From a checkpoint of a small transformer trained on Wikipedia: 5 heads of 32 (1 for keys and values).
Each number is 500 + 25 x the weight over its row's rms, rounded and kept within 0 to 999. Layers, rows and columns count from 0. Numbers have three digits each. The size before them is the row's rms in percent of the matrix's.

# layer 10 attention output, 160x160, rms 0.0661, rows 81-159, columns 80-159
083:509521530504499464464497516528408446528444522429532481506483485487499512506467511530482512510519516488507483506508552514475501492509517516494505510478498476500529511501497517501525484516483476512518515490519463503501484503514486474496520469
098:555444443481494556566435481511556558474503440410463491505518494522492511522491510512492467487498509501494535513486504506521502533468484509503489515487486513489509485502508512506492499503489486480500492484463506498504504479520500479498484507
106:511461456578538479417423495512480534573501431529523528485475487514507505475473506541508495511504489482479508507497537514475520475528527532531500481496470500501509517485479510503517505488525514505491518506505491516494494509500493499516498511
102:435440577464568498554473466541588483532437462507493514494477493505536476509501513496492491523495512499500538522491498501506492510527514484503503488500516463500492488492496508494505499484475499526478486488509497514502527510495499472485539504
105:516452502558495482485436482461522562546432539505512531501498504508509496504511533512531538499511474493486500530497527508469508476503513484507532505478469501520512511498499518505503498498500491507514520497514484515500501477495519522514491485
091:481535459473483512416479512459501491492568611518527494505488509491485521469505489463482535514533498494494510507480553528472501497528497514516518508502507502494485486506494490498496500519503513509495502493510521498499501519507494491533512495
104:517571456519489471575543493458544590507459390521477496505510509547501505483478512499532495492529511501487497502502528486508489509505504514539515505518518505494511487500486487494493486520480480500507496508509495480484501512486486520505505490
089:554455466472521484487505461471467464529419528477482487514504524483518513502513492486498507492491488516530466488552490520519474563522501492460521487504502501507494516462531499505505497512475503512516520524556468485477498496482497529462495536
109:526517515578488532552485567480530486458589467571501480489471552487483507520498500497476500501507484520522504506512501494521491522489489521505481516508483491479489506477511494507496520499514522502473504499486504526477502493518526499497493526
109:618569485477497561528448427473555457490500532512490485460499506498505489519502506526511492513494487505492493521488492499491490515490502493518480491509508502486483501502501510492498502503523521498468471497506486505478497501488507487501491521
094:459510480544553481451492515481541543605499530501515494487501473503476516478501504539480504496482512496482483478501522535463501486495498521493506542516495496506508484515489499482513529486495503479493505504504474494495518486497512502500499483
079:468427519536523534462534508520479459502507492431496498509501452469485522496484521507500492491518536502501497496491461474484479463501545459506518495526533480479485494494495467512516511508502508529504469517502533512482472503501503512511497497
107:486395558498568410484468504521462480472508528455503513514502499476512498500532494459503518516524505517476516479486516484494491494507470506505484472491504521520476509497518505471494488513480521524499513482500510477510483524527483500504493463
084:474479498509487544510466508506520429547397529470459529510504456483512485521506500486527489502520513517523545491497494511494517495484489480512475506530524488479507484510492496524465497476463482490520500498487503505519547507517494483532488525
092:482473460543510464567447516527423521401527566466518549500501495469503502515533509485519501486494506509510507483502485508495491497527525490453534517510490481498527483529514515523500501518508506525495502521513493496492531499509484518452490519
115:493581449467477599484516517563539495481505568521503472500526498512488507517482488494509477493487518477509492504501508488512500489493503499500487493510511501510511517502507520492488529480507499474487498501480484514479499486517498492496488491
104:500518517531451483588499456493501488559479460461482468492528470490485514511476493470535485486485484478499512501485508510536514483485468497533486478514514501499536491498489475468483509505483497484513497497502521501496493463509495501480504493
079:466501532467480500501492504525518476512445406552513478498486509517495501456494511532504496515513476522506517506512508535491482487491508493517491510499537491536497473529514505516503459530466536521471505514524521501501495507474505524455525504
106:421517482507502462470523489582482450533531540482474488496522482493505478496515483512531493505507528477483472524485493502514501522494482467480533507464500499489501487519485505501510492484494504494467498509492534517498517491502495503517502523
092:575487540525484481509467527558487558580566523519507506455510495487480484530500509513528508501492473486488512523490507499486496491517492463501516497503495488495488485494529501524515476497500486494508513494503529489521507514488500515496511505
101:481451565487512514471551554427545435499540480497525481506484554508517496529481505510477512498503510495503488505502510511479506532535466517515486506492497503530532498491477517509506463512502470516497512500491485517486489507468522507511507475
090:449527539388536518514507457433466529471494534498507498524507511496495494504529509500481500533522510507515496504517475506505495530483505501493474498501526530516507486492496492497536523509505491495493512504502516497502488511507498505487475512
117:461518478528495521513598540503539502490496434466477482508511502498484476511537489492537490500491516508504508498476490485498514506496501478501513488500488510501509498498502508513508504494507524522497475490475495515481501489510500496496493504
114:509472467465533509610590546470447565545459489453514494505502483497503476457497514505492521484477490503481487479498490513482496491494502507511478490497505498496477520488502486498526501498498509484506504505493508512501505497496498489492510492
103:401503463527498442512576431491513608433492482583478492489510547512515496492475513512495485483494496519475491495506499499523481522495511499482498477504493503492502514496521503477506490480502499486524499480492501522489522517508485530508510488
086:477534502520517501507500585512469518575512535517521535505483518462526483441537461511515535494513520469515485498492468494522494508534544523471513508486479513524502497521521501488503515498522518473516485484485532504502494522506521493506492501
093:548635509504562477575480521498474482548487497470515487525483506481500491496541503478490505501495480519488484500516494458479523479530521522494509512510525496501475525489551521501478486485525496501536504506492499484498489495462493517498500490
099:522508520445449580442482504480473483446386489479497502475512470500500485495507491493495477498499502503465513519493503496521491484494500484505504489505507508507508500499509516506495510501496500515514520491480496487498487492508498495488512495
113:411481539545548594564586423550518506526451428554475485493493472486523480500489498541505489503499509485487505499495499492499505472500534477505502479488494514515492491498499515508496501506520497495509487478488491506498485498507494521500515474
107:514496547508483545537612501534540549434456518550517509515484519533501506480501500489492493514521497514525490487497530503493466528496495520492490478493521501495475493511508489495497505513486512513520508504502503499506506500484494506491502480
103:509511585467480517564471494511462526465550419500501474531518474547493513490487510514481496480461503472491498497508497528485504523503510500512488526491522498486511480507492471523494512500500486479514506506502517483499529504517513508507495511
113:524563500541487553494578501426547567573526533468494487483478530483492505533511496466464489501491516530510484506491518490517472524487479518522488520512497495503526514478493505511505494519502504504478508501501486491484490492498489491471498482
078:522496513476471538460458443509499537453550505480503474479482465519460495507488507520544523495484517521500504482486516515531493512533512515528539484499487475509514458479479486522508483495511477431523457478487517511476533523529503521504505527
108:486519501479531438462495476481589508387458542507485503475519488509493489507478507479510490469496493513484506498531515505496488512514508502514493513498487500496489465518478498498507510520506507500488487510487507503507511494497516500504506513
097:546533521462509510438491632464430560562472470502504486500522483506515492504491496518504508513491481484512487507504509513501503494484491461484510491466487487522514503502510483525486500511516500477481486523515469493530486503517481495514504521
099:500486455537486532473509538449504526506512500456523499528506496497529493461478515555477534500495534495474469485493503530480514489527512510518457494498515462537509477520502487492518451468439504521485510520532509520534469506462488478512540467
085:476511549500513504530471549463471544465548474495510494497489476514483482500524494503463520513492480508505492522470531512491501469465480488517488523515511493489498507488476507518501529457494510501483471492506489511525485506530513497516484527
112:511583439529477582480516576527516454480498447533486507533500479508511501506505513487498508511487524506520499501495508502498487511501511493508493509492512505514530486519503491506503501504486497515530517519495494519498500468460495505481530505
111:482413536556564548565444543553587471434492598534504485493486476480524512513497505509497502490510505529502490502469497490471505476497503524513510504529528520508501498530500485516505497486495523505481501501503515492502497513500499498495503520
115:332518446462499466476462540575437529509537516562515519488498498490493521492494511526479520501502508504512494501495517492477493500525515496486502495489494509500507513501515493519493485488480489537522508487520501496500514480483490520494503476
098:585490505475503516439482478548551490559501448561495493529498484493484486504489501482513515505527484505485481522498492502479514518465491516524533496477527522473484518506530504485486534513494531521510494488487502494505522501515498486500499495
115:500465472459515536543434566471495405511535481595480500513496492493516495471511514497496486476499520485488487474511459498505496479500511499489522497496513491490496523499520503482493513482505515494496508506502519513526495505496469491501487480
080:445498545510489577507523556524488479500499477486458479532532534502497519517495492528504534524502509501485490491500494514489502482512504543462504498531484504508544502514536482521505508484479506494480502519498499501522485514459475506534509501
090:446568531491515404475459470503553534437513543454480524497485513493508489512487505489464474487510499509515489470516513496503485517502477512485494498498497494497493507462486535484460517470510517505504516466480505505509473486504512492525493493
105:513507466431484395454533455458486497513501451471500520493507495496502516473492486531512489507518496482498480504497489473488509487498505465476509486519493523503483477516528502487482518520498500507488501525504505491495511520510495486510490492
107:467473527635472547451483471485457539539504561430471473521499524496493496528508490466494520504497506521526490488500500480529499525504508511489504483495514494517489490488511476492498480526481501499506459486510486505495490508486482496494499512
083:518485537486502527474493541538530517483474483515483483454524490531485535509479477495502506486513517506481522490474518492493496473525488516459495512513522507462517503517480491516482510482517502501480494500506497505507506517518504486515483476
117:518446576553563530499450502430476496517538449560504536500518491513527493468478531532513509500501506497493503494517503485505517492469500472509536492493482509496480510500496484501497519521506527477511492485494501504482522498510507472492490511
112:556499548457582502431569520471511469458389413525490482495492509487481520511517503504485506502499500533504493481500487501493488518515503517512499487494507489497503509509496503468507517499495507521507486499509508514499519499480518511511500507
101:485470489605553483511471555576392461504541454444490514508539507488515492477504513495532522518513513492498483495513494507505483486472509481488508491471487551468493494499508516498505508516520522490474488513480491498473499492497500498481492489
094:472533493485510583462474517512450502495469534517526492519533488499492493509467520511518529509514509504477480522518542498528526481486501481499526481494491488487461510485492493508507489524496498483498485482502519503503512513502488498545481518
104:527445496426569544512516450552476538426455504376509493496494502502495489499493533518492527487489499508496492483513526530480511502506511538472484516510496495492498464506511491503513501502503510477493497483480512501488490508506490508502490504
103:467515443519501561557474499621534525552560499527548520490468525504501515501508475494472492499501466517495515514524479503484498524517494533498495513508498498513516506522508506497496505498506495516501493513514494506499531490497495492504498508
110:465572481549539434513463478477560498512550435517480510519495527505508512530488493503476522497485512494526517508500502502506470509522494512510466472486514502481494480516478495507502498513513496494493490481501517523492502496497518498507483503
124:378539482468501474515415560599523491489410531506505501495498506517483502510518482486518505488500526496509494510481479490495508508498519500492505498501499498494489519517491486498509499499490519512512518491494511499501467491492510494518479521
092:512490444523522630455484532489447522515443453577521545485490498482499471478510505494521506509489509486485506512477505491556496494499503497484549514487484494468507497505492498520501494492505488489500486498471508496483502452490506504487477518
100:554461464436499555580418413466499522473452525502473473485499481520485471470515513514495521473517492467487500500517517522500502513483497506492511501497503494490496504495510518519473526517499519486516496520467505496507483499511515496480500517
089:484434492462399537600440550479494560537468456562502507473520484502517501505509478494501506479485504504506510490487469487510484516489526490462503487497499494504482496496500495535483485480503497470501481495540508462498483491517499481522525538
102:497527444512444497540468570563424507507546491478508516530516473502457494492491505511522501513474502485503489483513472483501534479494537511485514504494514533529512506521497504488492484517492466498500502518535500489512487495500492503522491478
099:562542534580478484526444486559566579479497532533503479480483499491455500514495498484505513487487497494489507506511517487502509503522486510470500513504508492517490489510490506510524472503494462494492496478531491496495496503506498505498530484
111:490588620501476466516491451489463538548491471474532498486480483496491521512495525499470509522505495505503508504487498502498503494503508509499510492511478502505487519473506483500500503491484521475499497485496471488507481475508509498502507505
098:493577582505462464476451419451481560482581521541534514499519468519496506462505513531486517535509505509489515540493490513516485485486489498502485487517493479510493506501485501532500477495489472518511500513506492482515504477481476522493515498
097:503556587450542476507470548448485553452462582488522507552506510485480470494507481544526518507501500464511464505551490486499493476469490519483486501480501514485493485516476484504492499496486503503486504479490494516493517486516492492488487523
092:547508506434524497465487471464521419560572559488486521500505490488506485481503459473498503472477518518490498448471477487501514548503503450518501459460534526483491523497498509488491508497485544476525535490484536483531491502513502508511520487
109:451471449546516564542552426478434512453440415480515544517482498512515508479502488523504530508501498510497503509502503508510495470479520507515480486510498500502478502493502498498495525489496515490498519500509497477514480498490493479520504505
078:545502470498538487511494567497482439489461443565503519524507509450513517499478476489515490497512528509513493492500511538481491533499510515485535518487536509478470501520510524491496504517489490518481518499536539519501487479530468504512491503
088:479560582468524485396500450485513457492437420487493539493514505504486495443489517484493494509503502495513478495497500523508483520487515501514500489488509523484478504505496493479487499528522508525492498485503506512477510507466473494520477485
124:506513471457482494430522513446565545468522528470497484503485499491501507501507499479500506504500509502505518508490489478492528468542499490513519513497469521492494510490516493501514508518498508501484482475484528513490504517511504475504488512
097:449469524495384455537542503471489467531464484492564481514473488498487512510510509500490530491509501506535518539522525511480525465485487503510484515488497501483517483494534498478484478535500513512491501497475498513501503485491488514500518479
096:492468515609535586502542487507509566518461531486481500473548492494505519486520503460518470495523476534466535501517473495493496467493480504491480462510531517484493505522494522476445497505484500506547503492511508528519488476488510533483498491
101:478438541418447474530525484432533552515542487475512528490491478498491515486494492516514501480483492503506514510482535517470530480505500494526507482525515488495516474535476479482509507471495483505515474505471518497482525532509508462501492487
091:532491467481464470569495495452442528546490520538509507522521489463508514482515479530508484467532496464475500511479483497518510469514484497473508496525484534529495511512531528485527500523482512542503508475495510512501487491462513492493533514
099:440577471540425501507476505553409413526438439484490473491503495516489512510502508496492496484510529487497500503496470489490511508490476519493490502497486493497481481487483486503514492489518508499482520494504502485500512502514494479513497501
095:537491381438480440510567522512411531553456576485498516467494469527503506526501490514531479477508525497482491516476539457485500462507492491510515490499507517519512497471527477497524495485516510490488507506522508500502508525513512520500499490
096:505559494485510469461561436525515564461427549437471502518521495468470506513525503471512489484485503488527504466486478497531507536505495514466516514508504490486479497513510501497484500480496479484497488510488468500483489519515511510479519504
103:393548446447490464499434568392477560501498588468477481499506497538507480482502505501500485538497513491491502509498514521494516519472510492503496487508516510500513514483466506519504512505492522492461488493483497506511499516514491490483496496
102:471465459483529495511492376545519546493479490460509498496520480475502496532501478481491496506468496501498510486523515519531478520496478493497505508491513464514503501518480530496484505498504481507505533469491496494499503489489531496512502519
084:517419575568480470451522511502457457488502455556520525508497511500496544497469486487520509482489508488508514502467495473501522511525516515488494474505479516506494506510497514509485515485511494490497483504479520523515482530513507489515488517
092:530503450456493558453382482497408463507472438505488546487511472495514485479514497493515485528499457499488520469497487483468498485478515507478497514491505473496495461511506514523496518483516478466516497520494524486518502470521511506490505500